config.yaml
num_hidden_layers: 25
hidden_size: 64
num_attention_heads: 2
num_key_value_heads: 2
head_dim: 32
intermediate_size: 256
vocab_size: 1830
hidden_act: "squared_leaky_relu"
norm: "rmsnorm"
norm_place: "pre"
norm_eps: 1e-06
positions: "rope"
rope_theta: 1020.0
rope_fraction: 0.25
qk_norm: false
attn_scale: 0.177
bias: "all"
tie_word_embeddings: false
parallel_block: false
extras: ["shifted keys", "gated attention", "value residuals", "skips across layers", "capped logits"]
init: "uniform"
init_std_qkv: 0.0663
init_std_o: 0.0
init_std_up: 0.0663
init_std_down: 0.0
optimizer: "adamw"
learning_rate: 0.00494
beta1: 0.9
beta2: 0.98
weight_decay: 0.088
lr_head: 0.00921
warmup_steps: 259
schedule: "cos"
final_lr_fraction: 0.0
batch_tokens: 16384
max_seq_len: 256
doc_mask: true
train_tokens: 118500000
max_steps: 7233
dataset: "wikipedia_en"
Each number is 128 + 24 x the weight over the matrix's rms, rounded and kept within 0 to 255. Layers, rows and columns count from 0. Numbers have three digits each.

# layer 9 attention query, 64x64, rms 0.182, rows 0-63, columns 0-31
101111148150134150124105111144141119101085114102109138091145174109136137121136165127172122176092
142139110110142098155142123080120174172139125071189112106134089125104135145131102159154120101156
145181150148128147129114154137139127091103114139120106128141128112112130117166114106114146113128
094112150163107148175160074116107089137140109145115197143130072140191109159120135130129134134105
116112145172104118106131157142127142077155151151073145125121105089132093164089129136118127131123
097091140119112130132137114100130100126110146117116154130119149151131107092104162131126109164095
199190093131147102093097175137167190133126104129170118111144143097085180145152097132109141103136
080132128138121168142105054138111072121143163095104138145106083200179093110089175077146090162145
116151116110126138117079140129136124091136162065132128179089142177125189143075136140103141148118
106115131126131148153126139148137119161170126174124117077146135123121133146177080093115099052181
108124143110141128116136139111147113100121165104132095143096128130133134139134110108121122132154
173139138146089129171145125125157110096162116178107126182148136171131133137112144183142159141078
178108152125102108125122127110120145174125120136145170127109169103124164121060123122140131116160
107128131124141141093116126105146129110118156121165110097080140123145116165114153148108136133118
144138128139121149113142121092156108125101137149127125118120126108160096185125127140103142140120
127122121073139134094124119121153127122108168096150109111106140113129119139094166144102141127131
147152117156152110106089124077107126131087092120148118157145114156143135138147112143139114147109
126077096116124120136117140136110138177118129127118142126123120112121141127128129089122118121121
125162117148134100082116097116125105133103092113156095098126118105146131150129110135118126138159
101162121152134107151138129140100112125099138117111109157158090144116139105147098121142114149159
184140125131106123137088111135150121125118091160144111108165165146135136162133127188147094166106
136148125137120099108109128104137125118136142089156162177073124179130150122082168171112152177085
133158138146127145128111114154124138117142148127130129127108132134095143139097122176137135147121
151121134151116122146163118112118134134118170165095144131145122121128112124113151131161126144104
160127123095101154155123121142148146110158175126117135099195130109108116122123150154146115136139
132080096132129132129148135196101171160145112132113133131125156110113163117117098096142125107139
115163141127143129102125124126156122114162140106140125130092142142132132129126135131120145117134
110099091143151135115118141162151094152141099164149117110104150124136145184148133145109112141100
153118131132107137137137128165140125134135165134103137174097153167101126135095167166142170149036
137077100134122106130126126143127118170142104144131137097140171137143126100137164162151130107095
142131153172129112130142115119092127148147063151110165107147129105152115090155127113147137093114
081109110080153154105106130123122136129117167086130115112128141119098125139109147089121113131131
122155129116141139126099160114180119092160120155139133135134123155114126140127108127132136096163
092095097131161151178083079103096064134091150160146136121116092115166122053139174106127133168110
104082171116140163140110069123114080185112159120115147120016082161165133113094146140183117121173
111112138125149146140126131116104129132104106133157099173123184114124131115160113145147109143126
123137140137145126104117132108137135090186145086147130119171093114134134104144126102113102103077
116144097141114084129150132158122098130101094176115077181141121118187165135058116125168142177141
096118089119159128158159083111080092100105130151131095160082112131175144114087125129133116151113
193132136097065120091112211182200134125127113143117116120187173064058099148123108151085175095142
113126139095129155149128131113118143123135132126101124141114144168108129125149141112165123115086
113139113171136116141176124117130141110077077177154099092145160102134152156169078148134116162142
123154159135114108103112139117128156135181139106119163113145098147123129131137167115097116100124
159120158113123130123102151150146077162112118136155125185091127105140122122149117157139159155115
094147082154142106117148112117109124109145109135136130127132073120107132154132108136145105120152
134134139115111137147133135144133105147144166140143121088131119145116133151120132154135109173140
101154083166129098129144116121112084117143149143124103154138091144122108135082104137146143146154
137122107128150125153150135107085120092114180131111107177135138123128117084106109102138122124112
111111110142138148113127129125110180081158109115133148103168153092115139114182106112085095144113
116112132110113153140111121146127178126154138147115139106119152150112131150149140126142116115121
121116139152097123115109118134134162164136106131115124077156122122149135120121141155103126133136
110100107124139134129136121115133074126102156149163105149107123115108107131101108155133149153157
151150152138109135107134123137151111157113124141119142126121104141146134115113156116109126110128
146120160109120139112113116133148115179136111120125140128088132151123129101111165148163163133104
121111148096125121173112143102148075131136141138116107138126127186120128139143156132118124109110
135091118133118117138121111127144107158123134132147118109145115116137125120081128155100149162168
137117133134117096128111115137138126143118106134098130102149102117160135136108123135111138117143
132145149157126115135131145131113179122149094138105135128141144139134145132181134129131110110106
156128132102127112166157126125112098118115181143114110181106158139133079117089111127150148092139
131126154109118132134107131130131141115157153102097158136135139165120134114141149088123111102119
127145074100125115125100127130142127150119156115156121152081119157098103121098164140152126130095
155152107132128115117144108155121134143125154129114104136121099099131106102082147143151152138123
123134110153129069117132144127118136102145110163154126138169124095140141164159120141070148103167
128127113106157151110098129095147055112138140093117121155130098161106138145109151094097121124120